Each number is 500 + 50 x the weight over its row's rms, rounded and kept within 0 to 999. Layers, rows and columns count from 0. Numbers have three digits each. The size before them is the row's rms in percent of the matrix's.

# layer 5 MLP up, 512x128, rms 0.132, rows 346-400, columns 0-127
088:482471545522474463493432524534608615456611567508469500398499422533489504561569545480568489573474553488586588552536522458483520492604450538428462496501494428550456442482396452552562466500490465457592491464553515486547456526451504503522461477412453511493478494538575523553496445523524480478443417445576437518490472584546434429508390443538471481503549519554506439507484440542506420595485
087:470610442470551538476514445547568451512552478454402562465575401467434592571522400426462460586447466420498543454423490452459541437564556548513449516435570454502548395483559550491489555512523492530494516447540493477491503510442438569491610492501498473534524477511460523510499451585484480539557533417509480502464547437391452465557533461518522493543597464465497477501519527515568477575393
109:590494447499426542491503451625482499581486464539568500392509573415494590502470534544424482456441518447522540486490468523552503569629517498476642504507496502484514574552583512467407475512521519468487428535470504495601428498532475559456539446470477540439475425530537487472496536498465582562589549516476539500446466428473404399521514493525549429488467459515460544455383490511491492558518
101:472535417493457582414476451459467549482516567520440501565471526507530504495494460449482461543482584399547491489460366504465549576497511492494474472511452453485532477506485406411535522507529544488606501599608488496443523415604584485439557549434451544561526436492478642455455532485487556445522509478526441557501572468571457479502496564421480464487491505480486471501610396453530543514496
096:571519468559509554429423499491540514483461512453487515397449537533533513586615460497510454575543503557473508485500560439467441516522509478394504545470567525444486470534524533453577445470431513491526457468508508460591473470544510554501484565484547525513501477504437563579546574422464382558580500475509504407411421421559503516498457412537493409526450511558523586523511448456540443631437
105:528420514446469667502531482486504515525537546470570492481537454568431473457516528462629476459598508435509483506558520481412454461404571523494514495519507426545477390495498500523484469583465474499497520619529504415544449539558506521507531548522532463515452527519464506512587483472531585550522444491472375454527502452511444531447485411510459523402575486604539501394481456567513509551470
104:433477520514413547479554474519467426524564559635560533402550459487473520503544505512458477501588441504460498570451584463487475552552451561583535501459500506517499504557472486525511588608455505525468542501453421431465451556500554539568487442445514473507532546528416405519580388520460519515392504405589520476523434418488479496552542523518559414380528484499497514476432493561508483471480
090:463549525462534505508473518486565476487489404489470408438481535508634483451462458530484513484555615552450476491539572450434430527491448475489560535496514459622459526460437551487517401501522614435469499457498495544514517480568512503578539483544508487487569579535551588433505555517593493510500578514451455347429527457578450504458456523509406492536486500436528515443521509484392566489542
098:590433429447508420469491447537488513474510451471586513456517544403399500454419498511488550592526441455522443493456508546487511534563486464418573541555487633550513550446499470473391519522507504550510542557508555338549522499458448470490457515559499486426453529446531566529516515541520514437499515532468530426455581500488522526490491553486499553533614471427553579445377455487476515540549
096:631529561492504496446464482517494484466501466539372495525499450452463523464481545483510502636593401562497477471592469410485465498548533450462549575492489468534594485557512526498542571596501531482461543499495433445574494477540481444513519539511533481447576474560387513498578455620564442508494466397445507537387452401471529489496487514495482462540520478553526485521579535458466497491409
096:499411418427483462391487519481428502532465507447483401486502571473467484578435494538490511504515423446502522499377525512474639430484481466515496464610536556520451547545482495436464549507531486469438561487456517580527498548497561454506595563474520515520426502624478490534413509528404545497517504546471552485507560490530490513503548492548415445484473521561382482599564521604541476541537
097:416485526538503500475458567544453498472557468472533507548492495539476529527498538412471596538550472460425524523464422518412505425472454364470484572524471474460458485560631430472551564515438494539484515484610435355522502435530532533561421551541449521539526513488551456559487463466455443493568466529547518558416518595474523474501541445422474492508546513619561439532516466499563568541518
105:509461513567465448496553507579498581529593395601439441522551584500527550551474586495502469490549504420554526557567384490421550542434476409517458501550489525534512534473481495396495486559575448429484485557484472492522453502492541423431484499439508505432475424571473512495581495456527439496557438555528433485444491534536576491510458474555509531452648426477472526471507429455502579443513
098:469493467460364484573550531483418396494539536522461499592483455518508508408589511485525462472481501490362465529420490465510618531502516495470574561490570515534500455574478441536482550438493536438590455481480457536635370526469501454530485459510476399545488474514497496500411546518530470475533508548473539437421536563546497423390537485489531512521525513548583473552511534561530560498506
097:532555427522533442585453463422449397492515514591567483490387503502503494483555470494554501457461495595421524527494508472490450419500472479462522482464507464510439523449493494534473451487389445484582514624499532516481469559496416422500540539596528472478489541624597490492494511485567415503444496505559519435577399448540529575446451470520573514527587442523520519538572469468445554505575
118:464586491472547489498493523406460471482448526450541398527493487479457497566454582525454461544570459553490509456463518543441575497451499500573497477468551500596540498628405525521525505481397477516398539496554509520590427463490525493396421470541486456452502512524420526461509440491542455496572393549520490474597464606586454507437526426557450557480490488443538547564478518570536552570521
097:629566486465480475557524417466563585501494488525520488542489573479473473487533557466438423560539597448585508562481583542505469479466469383495559529498513510479497411525563529524445488500431474488432549529524480465547378354515475367479505556474488477450507433443451482506557459504587531483489453514536545557482595489526409502537459513503482540549492442516440536552443524501503544593424
103:506586506500538532589492594500492388527482474417514530559497539485569442401522501534480517469603529566545543504530465427429491501497517436410499452518525517584551499574493464513464473546511552456432481498470447542514499517511485539552469559484446438506530456551488477509549443476489518511606423534460601475461520474413468460515576548446511513555501508510379516499502374537535571382357
095:533421507551471654502525552510482479499504500425567422563454463419538444524477554495546359437491574535409486569514430494493450566533394404518540562440463483563470458496515479433569555509559473513490458568425584405481496562417489541596582529545445505514512528540463487479550508479585527441424425468494506498549471518495515482467589484499546578556453488474475482501491553473470495515494
103:542508475545449506538482511550412486468483417593366575495420450467445463516541536459451485519467479425497546602560542461425468492534523482594440545531435425481540473513474545585458558510426509617435608497541391492546477490584482553529559479548455501559576430492499508503533552487485509509475417448444471443562471585462449612490505496513501574472572510501490516533467440485475452518546
100:474533516467534468439463490512414401502503492460531547519590417516480504498486507552533563564445503464459387487499472480535464590554459457491494545523549523493402432498564441557520536516428454529452597512491496516483485498514474463558483488568531466522503450452517456524544551492420509621447559632444520516498594411443463476459576571489524597465550538474444399662524508487464539489517
101:374415558473472475423445587505433412462501536394529557514499526513458538468469510490498468442506586494565470545571555454520464497589459480491596550540565547471492571450479536554537503468454556570474548541574583411557570477462532537484602509468503502486491508453472528537485505535523595438545492405458488512513454449593509566536485537405538542478448422508406504446469436492493449415490
092:520512577425500570579509422489462476459452505553492531494435462548505440467467432545415470483549597470430545561615458426569504575492570508511483451540534495501536471498530435554494486518501545442408436579583479523507513470488476485560549560436516468511439535451504516442435397452585579407466493475531506472559470546572523482539491433493581477503557417451444555502415453509409568578512
100:598412610447474506558522562543546507448508555453486441479507462506525342481532506506494515437461564513495580592547502517431537511521345523469574508450510523558439494504571507448496529505553478465588544457508518468435483541548550484480469567435575535529487512543425508470401475610602473487510545439463476464577455425496587490489463458531490484476581440489490448460496455507515408494475
096:457505520466473387620455475454447485454454538503574493515490405548519546431373537522548444526497594425451489545529517457473531531516487489428491529437505557437408464394474541447553472565555479502509572481537562547471447490498544382484430466654459528479522517512553554492565490548499466571587558452460483545527457471560537509525471495583461533553546518508549486447480553497510436499417
100:457478480522443585614489451480454455446476413430538472513533552488416456519508528526470538446478577518430405522422421523450508506553479552512550513584504547525467554441493540447430566597543544488449462521446535550423365462554481470418451448442486529464563524551570600418524550487529468445434578494480446571540564534549450497513504566527530540452491494422514491504508529561536489469593
099:440489486539459492450490468495458494313641565458514437438474498423493579507465500520449550490453470462510556474527508494578512432524540466528492526582537561522552465465552489540495474597412556536564439524461456437481512572473467381567491511530520439492550597483494568576543530476490473543548514523542471528488457409446512491489538544520487431623436525527440484525472477504444592549431
091:515544512560483485468491621503534511400483548529512453516502508508517564559398577403553528552403562520533537495435453450466465459416480463531506487492443474500537464594394461440469537492571452464482569466483559502573522401511552482494474580572545455476530561530433457566408494496564543529528448433597466501502383497477557598463460542442445452491552498549563478469542476490539518571452
095:437599511408528540484489478430566499445570527579586402537495511483469464534461511496592469565447435481471491538445483456525456461610488502495525438476541605550494580524472535497554525421631518524471531505536503489477559436459467450542357548478541490538462572490434513509570603535464374464461568539523460499480480423459497552507500467464482545438510482466563475444582500480542464515439
115:586515542506504551443557571507483434513531530576520464462483533489463569533601435469461486540571532534507518477461546518494473432448385527480526418442530510653527494487355576566490453437573493380512523539446525418484568489511496454490546433566532541517438564548420397489476533496470476510569421458491484531518479485420552547567538572545520514471517466435428510419487512461471523490497
102:374430431453443480463520470529547491522559515469430562524598546511408453513489455504596441507457480474448488430478531441514517498460558489553437509505513452496501464524495481449509594526543483562506518537504503479521511543511596368528508462554567548491428507504588525526431519564434546462472504506454431487461625518509534645408588525474474561465525538381486548495491433508585550518479
104:435462584448436514451476463484501553407523598526567484514468448494474539448541489439511521585498479553549551549539464520414515417415515572513594481549493420496489520513435417584485485450442472544475453549447500494591530351524527524493513582563571496531520472501473436598417537530477484545520430479534502470592456495565521446480480534451465444466472546601441515492603526520499413468481
108:494591453447401471509504402521563510489499535495507489515443505543381498457518551555471427574544487474446484533550469470474422440515454466539458584524509617412509494597473379473387540545599488447542555435521394456577487538549402474460583488508471557542515520528509549496461525472480556525489494511487558521564490537521460498568496524452419543484500433483485595478541572526453446570492
102:576471541522525483418537461489481466516522543453352512503541595533475477458474491524425479531558530512488498523531443497468510408601552430493455485463577462493566440517455482516432482537581518523514531538431503531637646517560549347434418475485535593403487525529458479449541477496452504404552528525453453512530521515559520487428537493448490509476470540496526443477597500545461522535528
097:577520399514439545525426522535444499401472475515509539653537413583584525382504468427453462480537524527509461542457468509564531486554486393482592548484487562448419462523563485519451549524511542594455526482512489483514397448606484466448547547499473503456563487470558438522516458472473487548549459493491498490579476426575592514509496471468488460594555459549483384503500501450490487517480
088:504526600477509581546564472434461563552498520472527476460493503479558488556514504540481530546472518412456507450515440447462607418467592557521424470480575477462492483539627507454587523536357532470462489478455519510486483412523575581567472446527484472489409584420529553493412491496470567500474479467470531452426541554558369480530433531481446474465540517490554491487496482578437543478578
103:509542456610487518527557476614420473543396415577446560508564512431500552512544457539538510531544464538558471451355503485459531509465578517458522472433525539458427469562469452534421487532448607457465557462517521516545426589532476437431497419478442474529557451434522554487546517529529423493423433419575439480460513524487481501484509481510572558467628559469533483498487545491502461499504
108:472591545620565523499466577476508497478487493510548412505510584542477582505494580541552545511502548518530584440537521542421507460461571529533436488497524461516450385543540482423512455457508542449537494593494530474501523404475608495416454422473619561482508507572347549467501528476528463541492456442537483427450508456489466537415473541512493515465516441499467562463492529444458534387457
106:507465512529550521437463611559437537557470516515434563457590570433394529451518535361463427479535532501536532581485499508479525512554560542480569448490539454477475512555612427543487532579575507417500545412477475534511475461461542462557504508488462406553528422399484484538463543447560530473411445468567538395517426497484549567531500450478529498475428462543526438525528480530557541557484
097:450551439563495434506472508513560423436484509523582421433538501515552541494509526446582455594432516467526554542484534477480459384565508515412497540476546421479475505419458473610510524472507428553550446537601513624484493417447498576546496515550567469526475440509516519510521615464524559565417465463430493617547445517544541497468481535484436464493494447456434463515492544509461459600518
098:476537485465522495524583441420443501453527488620525483528537579512438555500499441556401473524545547497452636430423574511489522524542470525507554467514471562439540503498477518456427514421462488528554497559536512380511494504566403481497454501538457432572525521580441485455522435551487457475517524475525525568445521662493522505446511491536515571474486420552503488473515519366431447580530
119:451516500464401431537546466489531534475543396512611478449579524519469517432475517493518515336472606487539571577467483539468475432567406495486581525497516546469511478457480531492430571486560532566498545430498466461542614460478404448545436534560529455459477482520438504496501476581508557461523438431504552456442489530573422513483516508559546550487569451533488551585475451473577471494429
106:472548490451444498484438546508473460545529591522501440492338447526385500474474505518390523536541537531454539478564473512555491381571482516518516480437515463580393459411579560486486544459521516548531489535501427493522501566574545572483533457518489441530588589415519512544480515478574519457548505429491540551522440524547540511496544419436482482614495422439416509564503493544511434504477
108:502473491405437410473511527475455430426549459633440565478505531438530499521541454483501476494514446533570421490511517559585553505546514448520563500577504502534577432484432599481478449617469521505420520520438540455469597517463419452498457414450561570546446533521567525508506500472483471512581416458531556512430540451491449459465490580570527546576556575499443560495494434461431530523469
099:488500351543479470504482512524551437546360527404523514551560546421467484459498446574501489510502537571476495474527458581497545508521550537499464472505518518490454513519603408484481551451506444526457502484424443515523565547510483437474492484544546572500422525493584515455482518471409505443444488523458509516490418538580635666529575495474526546607475568437421511468473453531475509503493
103:436568484542585500560437575545440512460491487468499493507494440406533528420471630479533545469505571485531489566501489586509391535491476503465481432509470541530497429503476453556535523500453520516502475562467443487511510417586560489538514488558592563469434508612454598483480526353564472528495572490503496439451487551578441598514508467428522385518484531489514430484460502451402536519522
104:557376466491486581433404453533511554558465481428453504581494482545579539559540459553491458532520492467568466574488388591432477438463494459467525451532540490538500542533507518541601503437527497504506586483449520446482517467496456450493525530569574498454479486590448479571513490418529460564548554421483590500479504386567442502522502502559398526488563532513457516432523507450461362477531
104:524574526528529535494462540462460505474564503502456435488586549477520424538475509419599501551448520477523535543468565532421449444443476455472561392548467527487479530479503561504423500503501601528525441522471606473465533473459513467543525532467558534398479476594605525592491558421364527498448475481459500542489492424542457520549500513490546545429548507586576352522447465430470445494510
095:481507545568500469446482525485524479439508454598417498539536496481535502438564624407511587555390532549480529464494469574525569568541398468517410378484482489604483443427460572445522475505531548555480442530533493444493458487554436559472514512512512480508480433465534488507459501592537416575523470462474490422409531534492607405524529501562505503476538466439527555503519419507515585446507
100:516613474560518511486440609455487590569496559433528526509496502472512480512476577508534463502616522469488495425482520446406563459474584586486529495433433564489368565609500475527499507514526505478481514412511449420500491522452494494577575464535546483519443366464457417547410542489453543391467555502495424497494518528574538481499470525478491549542474495575444454527520420498509540544453
102:548468451513565524433475476482497496429447422510524541533536380428505463462553499473431516541512512486646429539495526507554542460541398572561567519442553425516501410545544457535493452461520521387492581512576477483511388415520579489398509522519505588490404459511521471561489563508498547533541421491546535600571509429513472502593486481531559521524484482453461456529460528534451489505447
108:566565452564541426321447557507464483448456556445431400513503501543515535497413526568486536479437424523582555479544450467550501470504383470460563482455490520528488523551476481436508523489578528545425558474568396509589470463508450451457482495523523555585486479565468489584464470439462498512506428579535458566467475510549519500520409478511449546591507518578569521463523494528461509566556
090:478588448501484490483572474420436485505470538495443505514482517525548621490544553481466545491539514494576444497401503530488486524486497488448588514485518506461414491604472465512509636423530431485403516499545512584489478527471508492479508520447423522555506483429431532501417544482487421463563500468491557457594547568538561479535395483570459501560536427396438447650522541523484443559494
099:514469597466466615515412518477458522461563541504506519546558524446600541539506513514453502463433554514414526486542465455456533549473485423465455421584486555447450394425536411467478455548544428544443478482526467525548527364568546407519495524498587445454394534572474522491505472482512495499542510475445527421529584514478538531521566404619510552519464539495544547527478549462478488546445
094:501470551498413450484497519441492470466498554428513535470491504572489556486614529451595543483480436486425526496433448437447517488458519382546577544588489514463525491581442477540511494521528445542540521498509515522582510456547473528439469556504359565456555530453486416470448545526544625449502405503443483575481609515583537449527472461479566461446536566513505444555410430496504461565482
# layer 5 MLP down (transposed), 512x128, rms 0.187, rows 346-399, columns 0-127
084:458573477480419494494518482578411538409462430497515447580591440515475455468464492534512510574471476463438515505456555517468549540507489402548540527529447554530499525602509509500437531457467512581489405493478398516500521511516541633417430524511467539549497519446443480456483454479462531515565478578539548575516558518440414534342564507594561545533456456518537508541468485401490559528520
089:519503517504481469542435436490557536536511425510554422518413616468494479552482478502480497462474545552500512519493611514532506522464449471482600511510502507531567609460537491458336463567471468426492460570518518521515478458607514389525483603562483522475460472502474421447506567502533486474412465613514434520583482547487506455495573429528512523556399487511516577504524505498442436385499
104:473505479501607494570631526418464496525419510514503583595521444557478436525537414461502496450511473578531501434510484525430556453423440522546494481463571535485444402523482506447595484445532558438449550486474507564496558558476588477532515432542539368526524490501523445564496540508528497421495463534523459575529625430510435453441517481495500587535466513488496439492575434491560453427506
104:449479517407647484454494415540532430519495477459481555560502524502578541397496516408488556560455474489471474516459552507470507466541539549531501548521512476515536514555486524440542507461589550534516392462354487519562516543539388418543478587477501435490517566491563516494501484466515473506441576554455531480492472535386510527480505516501433435566440598497534419507392522530451534443576
096:482516492523552522497536520576453342431494472431512410534432501492543529589429528543581566494507477557490468472473474498551476542562500536512478418540523472498515540507427548532491424530447502421502487578492523487455551458403506516469511457583535496486589541551528520500529476391532588453591422512472462434500559485370561528485471540489534566456488487537548339442547505537492589484507
108:520490431457528591417448492516490444533506428481466514526507596423494487449492372594540518509511507434568606519423415554443607551582518559521415452568456489548511433550518513475463537508410476537531539506537494500572616407476587501549497478489499466479458516607390488451513520546471493477471512554521504561505461514499502421584545539524437508462511493511430442474444417516489478550487
093:467479548500525507464448489527479424525478506558460564518583557455530550518504530470487587449415461470518454496484533563539566551545401464496480463593547532540555577504473526466418408435535531539551477470527549449548500469579468484475480587494424441521490452432554499578356571460531469433567520555422516462476577423541537491418487454443427513638486503506497533478418485547417476478539
094:571426451559522586481470516467558613563473433496545536462545465522492389483492408515545573431477480434484447511462397487502590535477456456501476481497490555433442436540613447612404569582530469541529430520494546506491578534525476505480471524516360538515459504495462508584437551464449561444437503523523548530557523511556509464487512525468524528520578481517550467594480527465483468397505
096:459610575507515504443570564526496560531567481569570439465463527601528597546534473506505466450503577429518520389397462585401449493518604499500442433528575483479541482458504475340511543468498492448467530525503497567483566440478471571504465463466453551544539532419440478457553530499484559442519591494495478476478519544483567502424441546512567424402447485508514503475504496466493472495450
091:515581512445392490497560479504509423548418522521508489462520569548587461479429481413549603453484514488503498471474514497507405382494587560518460451497472371553509507512467554605463574547456519534483529524431481536458488434390573514550588524511518483494492550528483617482488547531498570447460484463474472562505444619578489432557514517433456540486399503451463502442504524522471514479456
094:494561524597473509545526349573530559530592562487543516503530454478528441440567527496503477466529548515453405511526539461501495512452549552503492503502522480620514515563485547550413419524545517486499443426479607430585492479459537521452469578489443530549489385443486500553527433445556481443517476439432460493503538484500570564540401522436486534566534427455487539517460575408530454410532
099:573472390513504557501606481384460584583469521409590468487509496421526469457478552507453481525493454454544496432392513505544448531517534471472528453544526555533423514434456517533505433366495435430510541494578517528477438556517441602620521450481422453497502465493593537494468578477504528464447471519497514492570505525507591482571489507458418466438535501486511526519519592522584473514537
109:423512502565543563480527494499622526430444546442478496500512485434502465597483487495560487399522451406539456540551499568529552424428515452472507492519459491465629492615557418463461563513484509462566472486467411512422444456522495380576459558419531473433508470501538556507499512458531485498538472457571500542614517468449501508546495509539460570552475574411487487562488508466498597509420
099:429548618566602556495507567509501573509466519549497453477461523485489505543544469504514538539528514568535566422544518440436406487529551478484513515530428454488543614464499548503445439513582468518511541484516489583502562490532492441486516506533361571494498454437464481415539493472562504614551492396481473455434545452466604491456499533464523575426478466411471540386457516456524416518450
104:558553570537490509515536458455464459525489455486508461502514531499391532406515502449493511519494466527468519532426485552525572521505526532406583557606453577427494425533581552490486570479484458431462483525537523473492476427407456574509504506565601527514500438523412417469376439455485506546420598615469566478452554524524530485464503502533435428467557415526529455486564593546528496502435
131:511564423555421539440523475507458498363363535524398478482459512522503524417468461492611541549509466535533574517585441584482439386481470501527492460502548492453517443612416438515561533563532482498465548485414515535495488454532549467541460485541578432530559495541520532576502483538472499508489440615457471494538487508454415521555465497499505581577564461460477461480464485542536552582525
094:568511474580440445440394446379464475499562411465497545566451509596473501530491537485537428413482532525511511548488503435514494455511508417482563439547498542468478521535420495470498454429603567524495556554422484510492492521571499522570500496466509538479529521457534497481481576523540551449419500373504464396493640464523509480486509540469620536446471565540505419545526516410558556505466
112:578496566460454523510496546508521373564571472459577452498515446489475471478590569562540489454562558523598463524533485463554425528548412545454393501516552527479574586517479520503528482509554517543480565551475452564485490460498448545420516507563438400620501451467459462399447490568525529529511513521493485542471363471369482527521488483528460529485537426532482467477397445520525538471472
092:463501477543525473377462554427532530458477419548541503481526507363533581503517501361454463442447514480514536438465436517408479501521415505635450564449519573494529499558586528488488413569441471530529539495455448425451537492456523559497532588532543510487438512539534561573543520598414545532434435507502516461532565436487519512450504459525490450515527566549490497479473521575535563507421
107:505456523503532473473486523501557484587501504490490476412433485510484552524489426462570485492482501628550517553552533370568550531532516485426422514528459518478436458590582548489517534475482509377449559473510557555435486513477451479490555435416486511468454586551354440489489488491506462539481436588504481549454494514424575405596545483589510415494527534519564538525481571421490455538517
112:354512414499520492473613438527440511449354511448595514454486540419522564518505423501439500481460484538523542546530494556467456490503437594552495465600535535529470469535529428485487543414540513518490547488535554465508487474475495514448443571467418375476514472521575485538531558482592526419498515601566510487482518497474480461503455460514501451542490503608568551541480530615470424497502
098:538478463526461533505482460462601512502440470523487533460480449460540504473423422574604513500478423566403468507561526553501571550450610645434408489575418496441441454445456561477537450491523524511508461551441507521446519521551496581539529546451523469450539543497493591540518526506464496539533616399393519517560470499414510579464487499506464525458463586487446499585504532503491438479452
087:441561356470461515556530541504562562432587516525536491557512544541484463569523584498527538527603465471544465421532575491518421501507499546508472450486514479470461550528536510396418482508486525504517531452445457557540508514443554516415506529457385490441532440546443459465475501563484473498449503540592531507496390403467418461420509540576440524596472554501514455521620569528530458458449
097:409580523491419482426438558418544547501396502492505563422565504425538588600544476494459457484421554503477556444516441473516507481463593488465532555504464558509504573486498426544503486530403528589565482506495500564460463525440540522474539409529375538520434482566535604471567455491436553546489522495498531496454529539498469495556491538484443490520552559443504478413459523500650470472513
091:506500546443543624496491390444496521385515514461578606482404558398554437512540461483512517549398561540485554439508482437546502495406494492551467498519558477549547488523540605549552498460501533466472446573457500561455450531507426490577542501493496474506528533466578470542423445420486517485506461488634555506438567445505504512632499478452405514452479475492508492504495452546543450485540
098:583428501527576429526387433487562486565558529511489559536433441556532430458465487396467485521491531496631458471523490581459446536493487476486565423509510622452578497424550523552613537413480532531527526435524472550481593495526496512531517534518499482485461459594480475531433455493489573528508435520498556414400495452392455491483508497395477500532537541446441508480505464513570507562489
103:542558542523484535405440580542502418502434499595542529479527516536433473455398487475572581562513506504489494585565583478542503468558451647426517542511503454451527487460519597539443384532488474496443469454431526515515538519414501522405558447431482553555539459549530519504538493515499504495486506412479534551477512488422503495550405504447572567451457536517441458523369548537477489541451
089:521513497475559432480498386558554609571589425575463477563564520546456450534561533532436465500508471431486453516426419575595500543597532478554584520493496540525503534479486551438511479495386514612514601525495368435485493465473519442560437462501468489534495462467490494431463464470459439520524488599527534453524490507539451414537514489440481490512451480535491455454541546594590481459485
096:578467494550504473561512466549489481587489464400482586467456426522545568423509526494392589398484554514527524514540412413531515604510468552556432510449507361435469427509541517503520441484476505512565495468506501495514449524536534554546575482449474551475471479456529551547390447482525542439407501508489452490587578517541538504506488504508488440470573557487470474532583421440476581515603
117:460413489530507590450549608522523496510452501497472482534485468454506502477459553529427457596399489576515487489532407539554402498528412494440467542452461435538466600517466475532484569489397471441509502539477503545496547499502535520601478464579589473487531504531572434569506448529450474587464469531418586480478445521418480550487554475589551430408433494570533481507573525566462494541427
104:556469459547488415544541483548510466484538508452476514492558566578551464406517524541570425459457467637524513437631356541417530515491419577484404505541460470537477525574412504446493506469463550463445388522607550444461522494433516478393525518513562465598506507482521533528550518486565535483487516471494464471482501521459550531460548482529452470481493521539495489570489462472539417602486
101:503505516555509493530450431503448473511531497438496511468578411488462495473445523540545491520406472345398464442486485514440543584438570423517409565511615620503460585477383496542506544488526548447435444509543521443510532529539526496554549545508547402511509497426553533405542526417541507461524481526506458449523487509467549529468517456557530596556591535445519466514433499494519569501552
114:510436494538488524499477547421495518588477492459491422496498562470415569467374533483533509506494488442581509465494474494521494547601418501501450482516570592474510462400570490456468518518509509525546576428527569464560526399497442485450482497515419406438688437426476561541466490486448482570495521484473496493519470544522460601628539512593502470481448553535454517441501520529503475547502
105:453510534462595426592497520509449520567516528549563512574425417581546438589473487507416507542522509388495501393504535548554558543494453549481489525466477545568483482440468519441604482469427465455501560504606531571512454499497447454537478477469431462437474510530517595496500500494521495492483452468588480401482554489473480463451482481537479520604399487570547367508487505462605511475556
092:499528469558509549466446508515468572532498517474528471479474549560588436502543478481482560502430610505489571579513509498434434574460573501483426446521459422550414559427458497544522523466424481479398501557493457430494491563415528565502391532503540491491394484561553520423485491430486470446592555432384479473524497498523521559427585560490528490468435525545526595478532573541576479550536
085:536473515515486455501406537534606471398545422592464508543448501491491462443483561448421584490532518547553496514483557574516457549451367550444522552589444448510592534463492489463485500381540481588501539523473432482514612499431430432505479619494518484424483507577455451436528423531469506528581575496486438531539524515494506514411460502527505552502513548506483570507512472535483415512439
105:543546419576382553480505507506556503547533555533463579480433470471576511420400524489501525476487474548481519471557483563585438547406516511546459488508425487477483500481452519531522480474538558551525373459390458478460454584628411592581492463516659545547432512450517517490469495482506478545476548598449533471474481460439498505444487506463523561510429496464552564512426473471491503519503
110:486493481433516466585546533596465513502440479452502497456593467479484523684436457542435486536551511471531539562556532548511511485531422433422485512543513444470481526507406535520533470572573469365424541482460479500562498525464445439554528446507566526544515495418476574495585402505566507462491506575491443512457440525528329497444492502553510543521500477525494505490416548549477475539521
107:490525553464513543608516448538529443459397537591547480602537492423517486511427553462507572543442515537463526456570470453549500511490535520472547484513422486410543455549445554462506390419480359481561488586448578443421568476511552538474502471447576492579482542564484524501561565491401542495480534518528535579496514432563524437519447508439415498501538478454474485418513488451518528486419
095:420407479462574562481587395498557570505454516519444469518532532564505584438487444506547437482481502430428525490487503435450520434401516492535450505504503574478496401473367523503502517424511518470485406514529514617511476494470526536472532514476479561464479440571509521539509395512517547472483578523458545572578492421501535494509634546585502531424525519449445475561601467503568542494513
091:512537492564513489494447563526522381432625520375530464437493445486491495413480549454512540502533454440496532548526509511473424467436467451450593548501479492552503500424522539514624486557523460523494509548492562465486476576433532595487488477495473557465449432435521468616454467558507524526398520455613475450538423424507521530526387505501445464542573497532538571517555485525550519411518
113:477473543560540524482478369391519514484571473504402473465450497544512541527442488474584536476496481452481498409506481562471512584470410474434453545472550527477488460442520447514513590529494590562593427431505536479485632456498460461574450509603452504504566436451530519576559572454448509520557492527549458458585546571446415517503473531450639516452501575474500491505467489501486481487465
108:474529421457422419564486449506635578448529467433410524459488515498506406501554486409471501584616502544467515480457465576618528464505460467493433535492545526548481506456504473505510508512476614511472445505490523534526524529646466484533535465548471540468487535477513363460526478476551579418539508525551483425579554455519467509533420483449557574504517411494495450456493526550489448515568
110:474455452525407494511475505504509455417560498485493512454481500511517566432491427498464453510541550564575419510464590532533463504654462481495503584475546539589539393476444500433515449528408457503447515497498400444543525563464462620501466446483436521456577490542424495438476519544461477510538527459508480547457551524523554537554481510475518515525550581479389571465553455497469662531455
098:429558474588499485436469452511537487489449483595490551488541436401519577508510575473578587434547540525486449473493554543401548530508455539606525478434465439474515505559474542489550473563403476417460433554589539416446478516448573523437496431458578503585524413454455496545483530442569488551487466462473500573548514544503405503522495567577574497466427442470520545522458509455520540445528
093:483448564521437422556488434450505487557599482478423487573518507500525494573513430496543464472446475499485510507454473446481553496463576391515604515515485475480460556485492494554399496465468584601626473523593485519525564547496529467425481621536467471445470436469492458471537525493496488539516558484405483510522515416434454448480528521431454558595451595481403529571520514555577530446446
106:457525539486381475393534548593501511463490538542471513498573382599353554460525468549466605549568504552483430515520562356525491574480549470533539469439495543444514482511512484519461471453582458473458529483428521482443588479491554509545510402513506523584462475494488528506528518543485440554530443517512426484540549470463478489460578435473528443516599526426457447519563452487547497537458
101:358507494556528558492514612552460535517556433589565447403484498489457457405517499480503499490555514563501449562418494483494545510545504530556467515479509541515449404454520487496562403548486526498662532447520449507489455525470532541366490540488469428468534522541486515452544451544508503464534550381494501459441448494509445536472465452506540520558503552500485548569531500662467496491422
087:472517567477550430569496528459519508521506397510439460535533579464501593494512532529440605430494534384550427426495543505571526444535550575475545556518530460538580444453479511498375492508473548534461480404539517526496425414421470532542532522454574495421463418486435472469532550489567581457463510585526557382492526451556470448493503459508571489590526518483481534493456548552457514427524
105:460502492547524513518492458591554443428474456471452536500542492526522571432414533541568508541574506502448510473531465617548500489528482461514470507563488542499497479494596408568408455566498502551518489505480490484471591492537454513531532460394408511540532472466604456515537522494499459491508608443447474455558507462464457554581445435476448497476537365379534586567409495566559452428535
098:468576494430504518513542462513533510532511530540554584498466469510479492573505516516518496513515582524484451491467426474466536462516559435465294554529388521463495578504471445448462505509424478546425446458439428548581569537467401536566601483524440509479454451486522507389442431510457547506530522520565491462510486565573527488565548557556404460432521441553561542565576474524503482494518
107:469509542414474541447471588498546498496493460549495418547544542541518456623473488492560475452518521558521477479531482613469557538403567457553552395450462430514481444480472472567546512495325424533519554532473511472411570522491522513471428536529495543562514575573583478373567528506483454451532502568485434472476456478510460435485495525434527544453477552457541480508533494437564574479439
093:465440481593513538489492518610615521550390537560580575479459390512499425423546527522506522533484471600474541485524514519498537463520454481453413503530438464448476539391543480485493478498469571506516556551503467497501446486527587557613585529525428434520528426531530499477584347461494494492438512461504547537465522458552472492463448501488455518476534592524558434531468437558421542474474
096:484473400511538500521521437507473484514402540481485486465421476442534531527529472508548513525551473471591524387500486420521460465566545552553538526491536524452564506564514572552547508449352521536534524587551438473467427636600454476540485399458515428557491476528466397524469466510508525467437545507456556452502618457454504553506481491455488419568523525498491557420554471613496529482470